config.yaml
n_layer: 12
d_model: 256
n_kv_head: 2
vocab_size: 1291
positions: "learned+rope"
qk_norm: true
attn_scale: 0.125
parallel_block: false
extras: ["capped logits"]
init_std_down: 0.0
weight_decay: 0.013
warmup_steps: 73
doc_mask: false
Each number is 128 + 24 x the weight over the matrix's rms, rounded and kept within 0 to 255. Layers, rows and columns count from 0. Numbers have three digits each.

# q: layer 2 attention query, 256x256, rms 0.133, rows 51-63,115-127, columns 128-255
# k: layer 2 attention key, 128x256, rms 0.125, rows 51-63, columns 128-255
# v: layer 2 attention value, 128x256, rms 0.117, rows 0-21, columns 128-255
# o: layer 2 attention output (transposed), 256x256, rms 0.157, rows 0-21,64-85, columns 128-255
q51:122131120121115146103089080143114099148129101098133214159113132179051098157109116142137129120149117120144103065130113162143066124105073163079124097153179114169138182121095131154136136111119130155133143122151149096128124179142139192135099153149148120101133091094138083114083128128141128120108177113142114125136158161138099152108121141171116105138097118122125118089114121098124147135074
q115:092192141114098095117123119114125125170168136146114155145146125109116095070136136151106168166127132085180119145121148133160136134106131090132144158110131132126113151132170124097104124130142119098114139099165144148082138131125153121107118135121121106143140143115109136133155118077121091145146108121146158140136108115147168092130147150146152100137129182110125140128093120094146111131095
k51:147094124100155152100106126120107100124109130111109099147120133154137159133189143141144127127074137097100161111109107104115142162162144139114122106148110149117141130147151114130113150113124107145163148162128118153175151168085160123090145115153157158155157174123112135077124137151115155165173169124136131097141088103141137088148123149158141117122105137155138110072119095129158136116137
q52:148152077115125145126159097157154185142132106124087156100118152118090145146131108164097074102103108114131125152116108137116125137162115085077087132092145083127149115107170009096121121137139089137136094086097096137152117149142134134121164134126139116153155093110109160151134118109085168135162138109143114135158111118148141132134120111148099159159093137129149119153162153153085115099139
q116:098137144178171121121117157115113169152170152123121115152168173123089132161131149131092136093116186134131144118100165158142105096127079137152147082143107146120142131104114103205096143112096152127109146152165152153139141155174144142157125109128133136132146114141099119154109131120112124167065128170137155139119139117107146140103088111166190137139097141165117078124126139123131110129106
k52:105114088142162101114147174122110097097105142109151135103070131153128142110120119153134119115058105138172096139159104122141122144154112131174138147136118145115104129114155118091107095120147134081138152122160109139107147109131134149122092119150139131108099124144125123160114106114111102121150121157141093094157105158089100125081128163114121110064143078118171133139142109131153135113126
q53:113075168116206120138078093107169096150119129136158096071171144170144122184084138169061104134084153128163130062106104145114081113135121141164106151131152117120123126127116104169123124131129071165100133124120120053149122047151134137048196118099168138127151087131082126118116121176120175090155193140047106153070123127208116095188070133150132112156135156166095130170120141141132149117084
q117:104135107146151106123110120133119146129094101152158158115135138149170140160138152122175150156122098094106127172131146177115097182145123084142118218095126145167142159119119093128150104093120108080187106148152107118093131162147093132122084141124121129090141128126107131090117146093129136144118133132112121148129143106174142119146098079148129089107184117124107107133106131129135113155147
k53:146169128078168134177134131112123142129158123107149143158100134123127118119151122127135143128106188141109112134144140145148143161100089128120142107123169100125146151116099086143145111098149145108118113111105141133126129162150118122151176141131164130128137193113118111136122137135098139102087131086158106151147124167151150135111145145092108136139139123129104168127111116116173157108153
q54:134145071154150120145128139164147140137122112110128132079097119108133123102163197160102139070133080092162119148126150113126124158153105127058091129130119114170121094116145137147104097174083143144101135121129108096091142051123130125133092126086149107104106144186098055118121154124114164102127124111143130112143098116101159154144118087130126131105145138104115131135108146139107116112108
q118:139109144091096123127149163163139102127137141128118173095143123136122119179102158154113167107146122100160133135081130043138112122098123112140090088148072177126136121143089140127127110121075106148126140125112154097130165108124127134129129173164107142095119127149110122138169147126205112117132168121149126136117106088173151078161150129153137111126117111116127142152139116115132141172122
k54:128126123114145113112129115102159120147127140107148109138099118111139118095162081137128129146126127159150150134125130167157154142122119119128068132118170151109120124107143124101101152132126092096145123129108125134094122100100159133083133099119106139140138106137081131129126149143134174141125112128141152093159116129123127164145137146142107104164102151136147123141110145142145137122125
q55:068088133130135131129157115099142136114096126100132112119134145114143128171116107085138104139130144154149100073158075146128146153102109152146121058146124119133171143135068114155133143194130147132122099148119162148148117115119138150127115113148144158164105145087132171158122152175157149104128061153175107129109136170157097128130113127155136130183123158139194114120129150143143125105108
q119:131121143121133129127138119084164103152162141159131074186090144158122099135152094131143162102144141138148136134137098127112115132163115098167149118114137112070121112131096094119185186129092138129152117211155130133114149156142080145155107149124166136116111126093086135170142113163136129100147090136120163140122110144126149109099118117126110128129150126104140141097119147197113097165157
k55:146111105059130123167122143109106114147143067151149138133156116081125134169136131118103114121098085101083109148135111129121116140123122119136114153167157116150166132097123115098115115155112147087124122161103168096137155139150116145113129129117124153144161134125093136107122104130089079147111066142119157130154100119148134126124134134131142142123138100157108115118100137109123173104100
q56:132130110146181146110111140121082111135144129143174132097126106100119091149117096184169101110101132144160105104097133129112116110187097167134093142140171124170153147140066149157115124149182143164139133147085098128115162100118151142131109171080129146148109123099146145092143151140086133114123150138102155130116132091124166126128116137130129143157107158141099100150114122131110160120097
q120:129143140137121162123128136169151105131092127098146133148106117068131142158137114147130137096099114122141164113143145152108130142139125124135093088136110155102144173081130136143127126137149112158151090117145111103153145122165124136122122116119139140147096118180125142157147162113147172107140146115116144114111118132135148183133129144156174132096150143151120123114071130118126119140128
k56:132109115138106094142115138093181205128100125124117116112131150131161109162081111125135086110139133101066146083156175145142140142118099140127144129116133090150159131120119124094113146124113099130097107124133153164187139122126115144148107148141121068136138133119131101115125104188120126115158118133159149133137095124146074127118134125137127128125110178172137127131130118140138100133134
q57:159154143149122104099191091138162173162113113148127082143140105126178130125107099096146095117151156168115148161120155098142145119087162119158159124081100125165099111174113132069119123155158186096158143107145119151070131149137110129109119123153061134126107135151116187151143111125141116170147088115144125075140123137154103103116159146130088159129148145096132109153123145168134128110136
q121:146167099139097086112137143106124131146134137094128107168146095124156106120093116113128148104128126144124147115148141120108133152143128110137094100126127132176126120166140149116167089140114080148110103043098110160168163192162131105210101121118111133133115178142194169120123150140112103137155075139131134134106110121175112139131124112109131076157116112151138113100139173116129145136134
k57:172108125169124118173150127136090113147136139111121164098152150157147147096132179086150134136137117115098156089114146140152151150136168178166118120106112110120123119094113146176127169139118106152132105154150112129136159108139103137140133162122138122109132113093122103174172106121135147100131129138054154203155071122133143147100101122114096123139105161130124128146146108118156124156094
q58:146118121081098141112083130098154135148140091123067179161139128116113065063156122142146132167137131104138140126160111140158121129131116075127134146118151126112162180155157100120167133101140145093123144132116184079135099125101135178171094089108148123086139168121143098105086188121131090179072153150098149165100130130170178118145104182164160158131078101093068133122131122061135136109147
q122:154137109088146172151131097179114183138118162133114142163135072166083194095112117109109128113171126082124122163110111161179097113133123104119173158106114132153122141165177103105105152155105165119162115163120136125144093109141074100106113149074115103127131101149150131109144121123142130096132143161132136138194112127142133096221130133129133132139131108128104102124122170138090150120139
k58:113131110110097146095147113117156162184166110123143118127100142136114100149107158153084113113087147146160125119125140135101143163164105113123106111113116202145140123097106154110160119080136109124115110112148066158144144153149134182083141136116163133122139147127114150166075119141122123156087135138110107113125115162144130133129162172164141123131156131112108127160150077116108121135137
q59:146121110120185124137153129096113106108070143135120180114102175090147156140112136119135107157129147143156120167156120143155108131173158150104120120132149142107153119151111127152120098120101128133151127128136105120097123115141098155125123127114153129195152136153123121113128137137153114131101096160123129140151164108124163159148122153117082133115143109115151120086096143152140123155110
q123:099174116171102164125155124174118098131121126060132089095111152136106116103112145123166095107164112172110129135102132143131179162143121126139101168134135129126146141129075092140166138131175106094158137124093096124090094109134145102117115130105102114177091113125120126134157150139134148138114104113142154102150124111117162137118126097123130164115146135086124096112101110187138157116073
k59:110112162161133113119137134113127110115121141130159125140108132093106139130123156141103136124160136124118129114144140110107106156122112128070136121150104112100109096099128112095094144122117184126143081086137057089175100097130071117138105169206097124106137115114137087152106094073132135126106131128107101149095156140123139142091125141151185105119083133177138136149179138114125151148160
q60:102095116128142143127152115140179129147093138113090153205122099153114128131134151109092088149093129126138139114165103173149123115128133090161160127158158149088164137127077126098124137145118157132103136130109136081098106084089145128082139164150177130098113140119140120116140107091143137131121076130139090142138118140149111139118143100165134127143118147139097114157041122095090142134161
q124:140158115121095133152152122133169115111125124170126126152101104111107132128098154120117131094129114172150117134109125144112125164099142175141120143130169127173119099133148156122130070120171108135151157143122136093118132123128098144133156158147098130122129088115069150150088099134119150183152130125075123151147096131131142122120150066135086141110131151151148123104133160112148148148144
k60:115136116121139119132119118136116100134118123171127073086147127128172120137132122132170151171155163134118124116143145132128106131155130105091149128104081134119106095105120111133153154141118108117090119151154107150090176105111127164112156106102115139126104102124152167116127155096105094156095130113127142170085146137150149134105100131105144103163091142155151132140098116081125156124087
q61:061123162147119108182180129119102153137129082108187145097166206106171103146161125108128144143124079145158147144137156136068180177093154156116128091175107186129147108156130130096134164112125145113105154153152123161117094130168174073148070116095045065150136074155111122155140166137153085180112100152108122122069185134139068130101154114139153124084141074148170167163159164088107199104145
q125:134165130148178127122113140105119089103151089116177128160130151079134143198140070105168127133117099107104146126124132089139135069062120110091167155137149134152120129140074145130155093101086068098121147125107157157088132152140155147111123156019130109122173171115109176097146093121138127100128147064122160108060102134170133144132107104077124121101122133101126125097095123104169124163143
k61:136125119086143139149127133155123112102107141157106133115154118111126177158133149148124112124158153123116131176181179119101132132124143142121073125106126157095092140132160116146126183131134097077117119106146090136159139093124114117124143130120102148085142148150144120094144111123127133123087093126130112126166133154160137127083116138097114103149138116144156148140180090101105109114178
q62:144145128148145155108162156100123117095089112154157126103141162098113134155145164110145139169124086092148118180139136139092113112119125161129129128124166136130136155114150125104177120072097142103114120112102113103159156115113124145144174132134120152176124132107131138104128103084153184157117139158096088128163095111156121145114097156125091130117163110131119140105154100097141136096121
q126:123104124160132130151120124137139136112167115161151173138157088157124146086156135129134137113160116129134126148154161108160110146152087147117139152107127100119106129146149136097147117130098106168177120148128111129109137097172138112143156096099080135127128135109129091140100121140096102120119158144161109174172144116124148125123154189109113091111122143162149111116151112136142146098113
k62:122126120169129098123131093136126126123162164111077123157131158150112155113102105137149158125107136119119084112092097130133160154126145115138080167125145093130085100165139117143124137151127171124113170161122122153073132134132139083134118140083145145091131128121132161152124126122130122139131121132090142160122156144131099083142114122100126120148106136168104110125151119154121133162132
q63:133116075144120194092108146177145084106138122154114162131157135170037183085088106121086095111148129112143078115106080150159109159177086155167133175119147135117107121106127097051087113119099062166109119150134135115142142139102136156144168119152170150158167165078183100129059071148093159073150162105111112155135136117118119107152092143202169112132112117112094143115107088136118094150097
q127:082174131043126130086130086149211111132106117128158124137106079076068078159094193135093110116129098126163112110117130141138134131159158147096128100154110118097120117098143115089103125140131154154118117136168062133155151169142143162147148098092134118093103175129081096118172184167163134147117107117127152151127156172115202121145137114145135140108106151158116122141130107112165154133121
k63:156117144140133100101144102148134153144120091095100120124116121136153079110159146121124151149178108112090104140139120115115111130089116140142154115113130132116127073095113133158131122170117164084145115099131087144139125113097138117108096128121078152120129119164125145120161113100130142143133130169142095099148130112136125120169126112131123155138134099106155131134116143128125093168116
v0:107116135142130148115090131105101178181148128126111137181129106116143097134082133122123170121104132128136151113116109157147113120103131129110120084146135118114137076122139087126148136101139184149093178106141140183133096184136139130130142110110121138163107137122135125152116153131165097143136119105166119104124130137134113133120089087148146109145129121096148114115151095107158137157160
o0:152089159129107138143107146110132084115083086136140093091122126125160090169137159160080161106122162075123120117108140151129153116150129113105144174102105119114126163177080148118130117136124149107170111120156119121132139130163136132130140131136121121118126119125147165134104092162118146156151119102144135090105095110113160087114132182123127158073135111094144134131147171101142162121156
o64:123124101079106133119157121120127117108164137137116141147099112160114169117149132142179103087105124134136135119124118084118135107128134123121135144139094099169151102143114117134141126137135110164051112127130103126090157126108101136127099113138133072134145134132129151110120130138109130134120126160137145122095123142184108178082089129109137133129106161145115187134138102094082077115072
v1:128111132146092122096109104160123095099106130172109153108141117101139162158156156121169094121140091135159164167117162133106131115118143125104115112110117162115137130133128110085130132152124104147108128130142129123136100115092151115128157111100166122131114123152152162154116123150120148138140165148072154126132103121120149126134094173130096114135154134155125127110118155111123118151160
o1:114157137166092165077143142157097143096107124113117124147133151120113126147125133093126156154099140115142138110133166150114126133124102079178111105095135135134069143132119133148157109166134123121097128132145095095102125136115143095129136123141106104120093156087145121131117136121128112102118089142149134148135134117159118147105107137119151130099109149108118114120126167172111158070134
o65:160141114101133123170117086092147096107142143116146150101112105118138151116118125127130101117165171119132102078145131126125148148168145203179126152156163157131166101130114098158122155105156123145182162111075138158114122126148088138166095124086126090134099121140102153149131100134086157156087125118122105104122110087126125110101163083124102151175192168133142138153152106131135108144106
v2:153134143141151166136129150116137141134157127080132112115092139136139096136139169141125144165108128158093127130134137130106125138114169165140165205138191156162117085084112118095158138115118128115106101144101154111110087120119111074154133178150140125170167127110138127104093135136152108151146102126166149107140109124125124071097108110141104114143132089116147112132085097102118113156169
o2:149110121110175124124144133169123136110102154108104139071097133112116137121119153136123117113132120124132139112125126108106095135144166112138106146133145195117128126180160118117142139122128143149144114128101129143137133134149121159128118116098149161126113111145167119105153079123119180100104127142159084104115148124108137111150190112131124091146120139106104150171103120122108203119116
o66:117135141143159114105122127112173063144160108154119119142146127159132139154157095149169140105145139172173148116160156158143152121150108123140144098169079101125085088125141135136105107106129114124155125143155118132144138111071130122137132145144108097161108132159143095137144134138139134132132143134110126147086123114117091160099072103114119113132148101110103141073174082133149109124156
v3:118114110145127112156099146102098136131170116162127115159107113144160171131100147147191154163119146151104124129105151160119125119104130144114132120127123113133137132158143129074137125088134121110075157166153115134132157092109163117152099140120146165122134118160138168129135125126108159182144135159094146144069129162158126116159142139131123126120092127158113114099110136133108128115111
o3:135102148111120145134156124139159106114091140159111096128147148149102108172095130108128122120159110112088114126106093136084144116102119103096102129133112140163095123130113134155114147118142149102135109136097117136120116101152128117120140110155109131135162178095165083112158097138112168134099116133130118104130145110122119150105100138116123082058127102118109078096163088124112103119122
o67:100107117147159157127124104094106146160127110145122096118107115123136151113114114093099121136129102120120119115156120129161118113139180100134111106144138105109155138099117082145211125135098125138119118142154140123172108142132145076114112092088084111121065112135091132130116168125140124118121119135097123113159106101136117095146165115129151138136136123110123157158114114146157137125155
v4:090084120108113110153155170173146136129126096113116143150093142152158128131159161112095132109115160120146130101145146132162130128158108181135065119133113101094099095106114088128125128133132172107138123109144129093155094117104132077113112111135157107111096131135169128125132077111123140117148134117122142086118136085140117125157159148092129112141122109110149095120125126135139106135120
o4:137120142130128121106121055129136142116130147129149125118154099132087116103092143118150113118127138132119135131114128125108084136136171102152136191119163121156146133179114134134119144151132131151140105146110089102116164117152117154148132107127141087106084162154145147097127116174150077127133093109125134126143167111105107118125130105111096147105122142143134102192122104131125168158119
o68:131141123135162139145122153141121142152118135172102126100177111114149146145084122089109144131141124103140118089167121136098164092100114155128163105078110137112124158098135117126112180134139152110124132138082108143113100166133128117143137149153099133119156099104129129161132159133127100163121151138153130159176106155131109134094130201170112177090114176134117140116114109139097161107179
v5:140107117183113098139129117136109115137168109140130065166142095180175115151131113134074153133129096150162105148135108165156172140163071124160115123161125109144108110151139154104128116137142114127122157118115122059130122130177147160126146129120115124136118193151100134107135123156129111118121088105105121089140120171114092130117117151106112092122117168116149142126142162094120122136120
o5:144107135135136136103076137132120127171134131183126135083134157171106127153118155130130090113114137145152156106129120129182135154171147147104085131066135109092151130111115109125124147125087178106132107096107158111122149138129121126134100142116129135135113097129160128108130176140105143112130111117149174101095095144115146126126127154095167115092128138129108134167153086136133131110139
o69:145160148128134140157121120163132156105151099119154141153150092156085116111139112128154155145153125116161138159174139136071147091079177106121159095127087153124125127084138113156135134105121151134168107138138106126108100122145165078144122092120099145112130104144122142130111128108103144137157113144171152160138146141121169146146156097152172126108083112153091072133142127140155108145160
v6:169063128146143137142137175153141159152137150096123118138130109131157140110130122147138138124152081091140112146122097127114136137142125122085133143120127145127090166154140152144139135164147105135109126137145120132087163114147139098126145129128154154146090154163136148166129112124120122130143113128078141117126062108102153120143085101129116143101133148150103094132100103137161142097103
o6:118100129105107165094111099127119102107108118122120122094164131171150139083104155130146143161107148133091120114107104105162159112105118151121152129118112085104151149133115088087108110137105116101116178129104163110143106161146146133102118122122139111089155130119137081085122157115146113129109153202142122124150140136101120163127102124153138126168148136145164101146151129092163147145161
o70:102177123154172145139110140117135129167091139136158132162065133111139115170123134103154074167116143142146138104134134126115150113155119096183106151086146122093145076116106152175102153133153166100116139084146142169097073148140099138159181180172109133111101140075106100148134085146089094141151124095102129129155100114129087120154167156159128090114104097130082136126113114144110106113148
v7:092076129132130107128128158113095127143142099107098102148178096124151123126144094159111113124116092107149142146078107131097138130135125158138115104148112141092175084126145124120153134176163122143140113171093127129158158154099129149161123092157157105084148136114118069111106183135100157078146120110170114101080102094133137119099146143145163130114149120121105173113145140173181186130111
o7:115151104164172149173122127142152081111133121121138158130166132147113117078132118118124100131150117145112100139162080131131111195198119140103109155101147099150158113131139061135096131143115117128115168102090100086112121160155136095125127137089139132169098103091125130122147148114119108121129154126128162126145107101117061131133101139099120140135086147114151106099110193155085140127139
o71:135084129103140131119168192138104121121122136101098114139109146124168105110081126128111083126138161188155135169139067146124134096082121102165128127190133141115087109151164136133088115145112159137158101101090166171147171147109136146117086176108106106098131118158115170096182165101141153147155131139125120140085147158113179148151148112160141136123112163141159108126179089134092149085173
v8:163064127129148147149096164118119123121109156156164072121147138103114082131134138145134142118118109135124153108150145138104067165147142101158123153113098108161130178145115106115099148108143140140149122076117129137123166138128156100105122124123134132092148118125107115157139162081148103103169159109124130167163150131171113086131118112148094111134119142142146154085090144112123123116113
o8:152086132129134169116165111143143081212121122102138149145076103107156097109175160104097107150076099130062123105090146141141163118114116168181162120160118131169148124098111110120153128164127127118112130158143103119130140132101161146112190130121164142158103167164147135157112137162140135123096132131097157116150134159156111105141123117106139143140134186099133173121109129102146125118146
o72:082132116141143101132129126119107124102129111143145184140131152127110143133142143103110161082159201130144136172095142123150108130144090163115139175147148110106145099148152146130126143183134140147128144113105138124116128133161134156144078117144116075151129092084127082148115076103072118128117114124145108110117095121113088116117102157151122111107111123135151113143135107117123096166135
v9:146109079152116140138131140143161095114094120181150156111115095105159166079118119163126169160151133075110112157126130155114124136142094156157163185133075123089127137138144124154172162091149134134138130129157145135139120151138122136116145087118131095122113126141138102140112109123099126113130106141143144105100144087145097075131139135159103090129133098113121136184172101098116151109104
o9:115110105113107093124139112138173064124134155143119110139137083162127100122140117124115108092131120160114141143128135094103110097161131136124132079136105102146131128141132087171130100104142144110092099128117139125071123173136146167136105147130087092138165150083132101105128173128154119146091150115120101144105134118158108142122130078086136137112145145105152099146078166136144159137113
o73:138172146124121133128125120197108169137170083115162122146089142082123128097136120143153131124115115117107168098142125124120124110095174140151154108078178101118127099108142141147137182193116118106146170135132123129129109073146148091140140113114126145105110132134099094099152102132160148176082113125165151144144136134149172155120106127144120147156149142134091128103142119104137142178103
v10:120144113117142086123108092109103146152101133128102138147102136159201142159120148129137122103125109134180105156172107104131147134131133122120159129149105128141207157141140105074123119139148115107144079127095167129151093121104121104162126127133102112141084097057147135129128110157127114141097118139138090132140164140100135107101110111089124184128123133108186104116168152132125145129092
o10:081125160136099111128090130133111152112108115145120108136121166131109136103170125120106103159147122093156132092108149098113127123134133164133136124090129127182093143110163124109152172142113116104092166089100167123100132128121085131120102119132119179144134123128104109125158125145122122105147148111125136129120133133156162072135091134089146121152161219187131162131139153151068131138149
o74:151088129093146147127122175113124117125104131104096074154152107158116156171153156138150099098137085115098161087116115139154094161129145093135117132112113126168092151127070152138082099124118163138152113126089126072129156101145186123106121141122141098139117115166159216147105125108082129153118136135147132184094096132125110158139115131138139111163112072081125119114113120103129182099126
v11:155114154082087122108132131166101120127159169125135094128098103154123160126152095109133135105152111116144122110082089153140105086145096071148141127126160139141104119158136156164194136156109130138099140108124127159175132129120145172131116113156164084121076116140145107129116113172085132151168137116138164162138105144134137112175105102157115155139146141130129104095131152159138113204096
o11:115125111172113124136149115124125156091166114144109125151140097129134109117097158112089090165123110136092133133149113153139166129145146167127117147119110111123144111134107117128141129143136121093161111099135123126124122115121120164176114091142113084145096126126127116140143136132119125142136108115130090122150095118123072118152108115111135113078118121148117115171148101159142150143181
o75:091152143151114174113098152111112124123103099152139146107119108135132111142149144123132101108112125137154149114156122144117122090145135148143094128157099155110143155172185125146092157164133127130147139155135127127117128098141127107061121144116124142086144144150147112167061085131143170152093168160135165136159142080147150147094187156118102117129155099155144178143077171096113129110114
v12:120117160119114121123132129145135120117100157089121115156128135107094176127149123164113161131094146128153133162171166099152102115150100114143110109131125145134096155148189158145120124146133106131131138116077069091167112125095108125105130114084101163155117089121138116109104148127163144184123112123106153114150107117088138071119096136083113154133136140105113113121155095122107090140153
o12:110161123120122117109156104126157118127085145157140137157112155102180106137165085106102064144117162128111163056084085119135154127082138131175123095127059150154128102114178111117116157115119141109137113152123176100111148125155161097137117114109130135068145120120160129187144137133081093077165121127146125110100162132121133109122142115139116122116104130121136098143157127106123117136139
o76:106097119117102115144119080135171130119146084159087085097114105121096127150127148137149138083123149131144069149128128145094099131142065160154151148140142134136130124157057134077109095109132133144188072161182085148085085101134157152120147155129129135120158116125072076110115112117149132128092210139107123140159143086134169151161107073161105133149173132184095155082151163132140117140165
v13:120144099131181117097167110144169093100171099130072168112162128164111165121131175138130092122133161143151095130115138128145126140142110122139147139142117124110154125077162147118168153107132129123126091139142110132100127191160087192157121147130104117090138164138101142127115151123142093104134104123103091165132118144136112117139129124130191136111122127131114097111103118107084126109081
o13:140145123119096090124118106166104111138091148178137145136144113131165111081103142120084106132124162115122128164141114123120133104137116138169124178197136118100155128102101110157107108101156095133133120139101127147147132135140100119157150153146097086168107145137118144116132113121131097173140137128155112137116110138137124150100098087099107122124122091126127161133177161128137109137120
o77:130112137111102132141132147143085117140118132107112152157132129132128112140122138080145139133132097140147157130143080100160129137146139140114104116085130145116116188123139150134144145158115152141123161104163105137125104114091158117161154094138169151088170122114160123112106137149159184109162105099105106139124141152116146145161157159152164096153122108125172125116080144115144149097109
v14:128148084123124143102165087139140165102120136140116109131153092134137199125150131142139156115134136079134148098140156161153115100127099094130091121142136118105090103106130107080136114145111109082111152155121140114104106125147136073131128131160115145114109169158125131134110141139174087165105126171126148102121142170108164118122109126130130128099154120129135090100113173100096167140120
o14:133118131115118114134173149119134107124143154134140125095139154071137100127148129128129104143107091154138183112099117142079140141131116144137140127092104148100147156134128127129150104095153129149128164134130146078145111127123108124117093154178117159147153137117160143146148134133110128162116104151125080128116133125110129108139103172132101140158171166116121138157165175127119132153103
o78:086159118138152125159093126108159146155123120139107153158123099196128139122140115097148162130154142131197090085134138091143104134175184096142118123145156130152107120151136179139091150132124138114153099122136092125137132081114148151118185103055128111104142103137114147127086129151117152120100153141128167140120140146134144164146162095120137142089111121152100168104135125143133129094108
v15:098105129158118099132140139131163185108104121146138135134140180154112137123127140098126169099146174094146098143083185157105131117130133110150111113122128141147129133091108136145079120105134140116088174118137109138146128123129147126097133108106104163158082178129098114070170119140129133108153101114129110169132180098094110133181119129123163074114126112143136164126116122148101119130157
o15:114143074098151083103148129168152130153148096145078133132119134114104109119123160100159063151170093139144156156141151065160139166135120137096081196105166106152093148122147210152137111179135141116105097134145168127120124135143123123147116184112090169119156128129147121154145131139100138139132128131116097107134117119118117111105121126099122148103073117093116158110159134145174150119113
o79:147114122107072150163140125108094137150134138165144154130098131126111158108122100101137136121112160125129074147124083116112105181118115072141130139151107160138126092125091109087153141120136110159121099121117127119104117137098101121135129114167149103102142125153164133122125108139129168110095133143087138104152097125103155113128159149182104138133105127123118130193100124105095134131152
v16:140128143137054159147131132140151118099144118144114111162180109149113164113141116144130100106180159152161101136143150151139108141130105096129119124157125118088133148112142140144119104150146144099164113124136124156140122097143120112115097143169133135132122144092134129164095168135157164143136156120150102129102151146072120147105104157141133129144102116130113135122099154101131136166121
o16:131121095137126145144157135087128150141121178130125156125132131112086121146075108096116125140131147135166152162133128130121113150162152120138064115124128125098168098152127165120108134106126124146119154170134093128106132145091110166175127093162173117139089097123115114129151150126140145114133151168128166137140156126121096113124121136142143168124161141102097139094135161158134128128149
o80:150120126133107112103122117127142117172170128133115103098155107128182149086139152094136101112128088100133116113115127134145120127162151161175122095179154164151118156122128094084103143123138104149148107134111135129152127120106150150082157114119122159131138144110144145117087127175126099122143130112098111143121110146127134124171137103086113106159060121154126126123137083170092125098153
v17:145148114138144160112127099131184119159150118147121134150098136092132169131109127136156153143146128149146089133135145169139152102145159120123131160155100118157104142124119120163113160126109189169123135165146144143135130137110102107162141110047152121113133127118113115088130167105103139109128123140167116099138123110134135125133112134102124154157135152122089118112096082154146138147134
o17:110136139106072144170127133149138119157146104112123151116124118164124096093142132116130143115138078105113162172161082091108113136125095130140133143139118134154116127157146150096088134131133134129155108113112147109111127126133087101134097131146114166124175178075147119164117173176134140160084116158129120142148134134130086161107129148140104134122154096100146151110120162096098164123153
o81:123151120125172109134150137110110091137132164166129140135070084122111153119158165134093084150139126111137158065122167122166131125112137158108129098080136112110132099093133126110152154121086098098142136135118106141118161119118128088129126163145103155180125122147158113103147147096144089153109145132119135123111090117121137128122075108138130151171131110101123141143164136119120106090094
v18:107151070115126114130112122149120085147129101090149163111107155174099125142144189120177145143130121128102187174125123117087123108084132066214121148155123145132165120086123130149084118156118111119138137094127127130107111099130138137087075111107169141137121139116125114152117104091120119144140115140144111145127106143119147083106140115129112134138130114083175102172122113119111084113100
o18:120148126110157076110064149110130158104123160120182084111111104145154110119097108152130152111132141149132090112151133099121136107153123109131166143105147143095153144115135131146126136130159138168147154125129114119118119158157108129121146181108112145102133131097172127075099158155146084111152112137148159093128124169141154137131111155150121112083128127107121119142102144143142104155121
o82:126131170200141155123154113151107115153116106125131110150153143098161130129145084109179129116136136157138111110109115170156142117126123128147099078147148124151132125098091160100147145114167100137103097150071154160137127121136142142162096110100140125184147084146116115174130092117130141089096149128126131151115118083098118157095125138145103142151151134128181158121189104071139138096127
v19:143148160120134118178119115120133124111131160116105118150092134153108166124147117117145140138101172101138145168138134094082159118129206118113134102128143126098087134104144144148130105152146110111078115147146135126155099103113135120136123138139139092117115135155120136100123145184129124135121097111144130123153176094119134138145113130127122146098144142096126163106099132154126108107106
o19:107126124116152100106118092114066110130164121108114109134139109120147136148079209130137125154145100151124133107113123121116095140127115124132100142103125145125107112118135120122128136111115135084123084168103091135115128101129145125100147118154122150111123108162146137138121120169148120134101179130103103132140115083137093147161097134125107097126134152143135148105144111134126141201137
o83:143114093127127134093147112113147134177124146138125124077170157128142120148126104095123120086126106152177104121133112146109099161141124125139152108127083088129139170124150142110115144099140084151170162086147157111121186141149094107106113125090129134116126142119127128118114131124128119175138149183147136126092137130126143111125137109122121136139090138132097149119132124122137164123160
v20:172105132174146099119114086135153138144120129119125156172120127096154093134156102130113107133091158116148114121170119131120104111104159117112109140145120146116096118164081082127124168150105156128078152120123124146145148127153135102159108152116128140134120105152136149126163121121128138143137121109100183122111113154139132116080147136138088126061102113139080145161119155117159159117136
o20:115088142165126120141132120118099146126147101140106133156119150111192081147150149125146134128097128095091156124118113134104136125081156129082163120150163109114132091164122157122157111110160118157130123145128119125143095137094135149087139151124085155112150151113132161100116104133118128144092158160134157141112110136116179123199084116124122085121145117159161102116087082121107105102148
o84:086133129087156123113099114113165164109130107120135123140154095139124168106096100139134114107158141145167163077089139114103104086145092103178120126121079150131130141139122118198110132147113104095094112133154136155140129099143121122150148153104102073173144110126145159121138120147079116077118093147160143130131133186132117119143109154095131145125116110086111131114124156162139122151107
v21:133095122129108137122143141102130173170124112107157161167117156159095153101149129156122165116124122138136160117117113135108114127159115108134110113153191169121171134127133122105125162087126124136134130152164141125145144124126178143127151135114126147104175104082136108171121116131114151171150169165146127065124162142163128135105120083124099118136120156153130102097134063069115137127116
o21:122140145124133109117127139160117136142097133120114120098127116140164131108105102076155141142120105146170150136108059133121111098114140152113131095146121142133113129158130145116135150177084114116101100146085093121118116125147180138107126095130134113114123112135148148139138138124137116117131106159121150155124159128106127129159076115132155145117124097135086093119123099150111122170168
o85:117099126125139174175131112136157160097134117092143128140096136176093138108146100172148133135128138133125058147153129169160086109162141109121128154124131082116105111101094129111181100128155057135151171094116119125099141179128094153150132130079147133128125181126123108114080140147147143172060122124109144153141144163168121140113129130143130119136102113156110181114173168123150123142095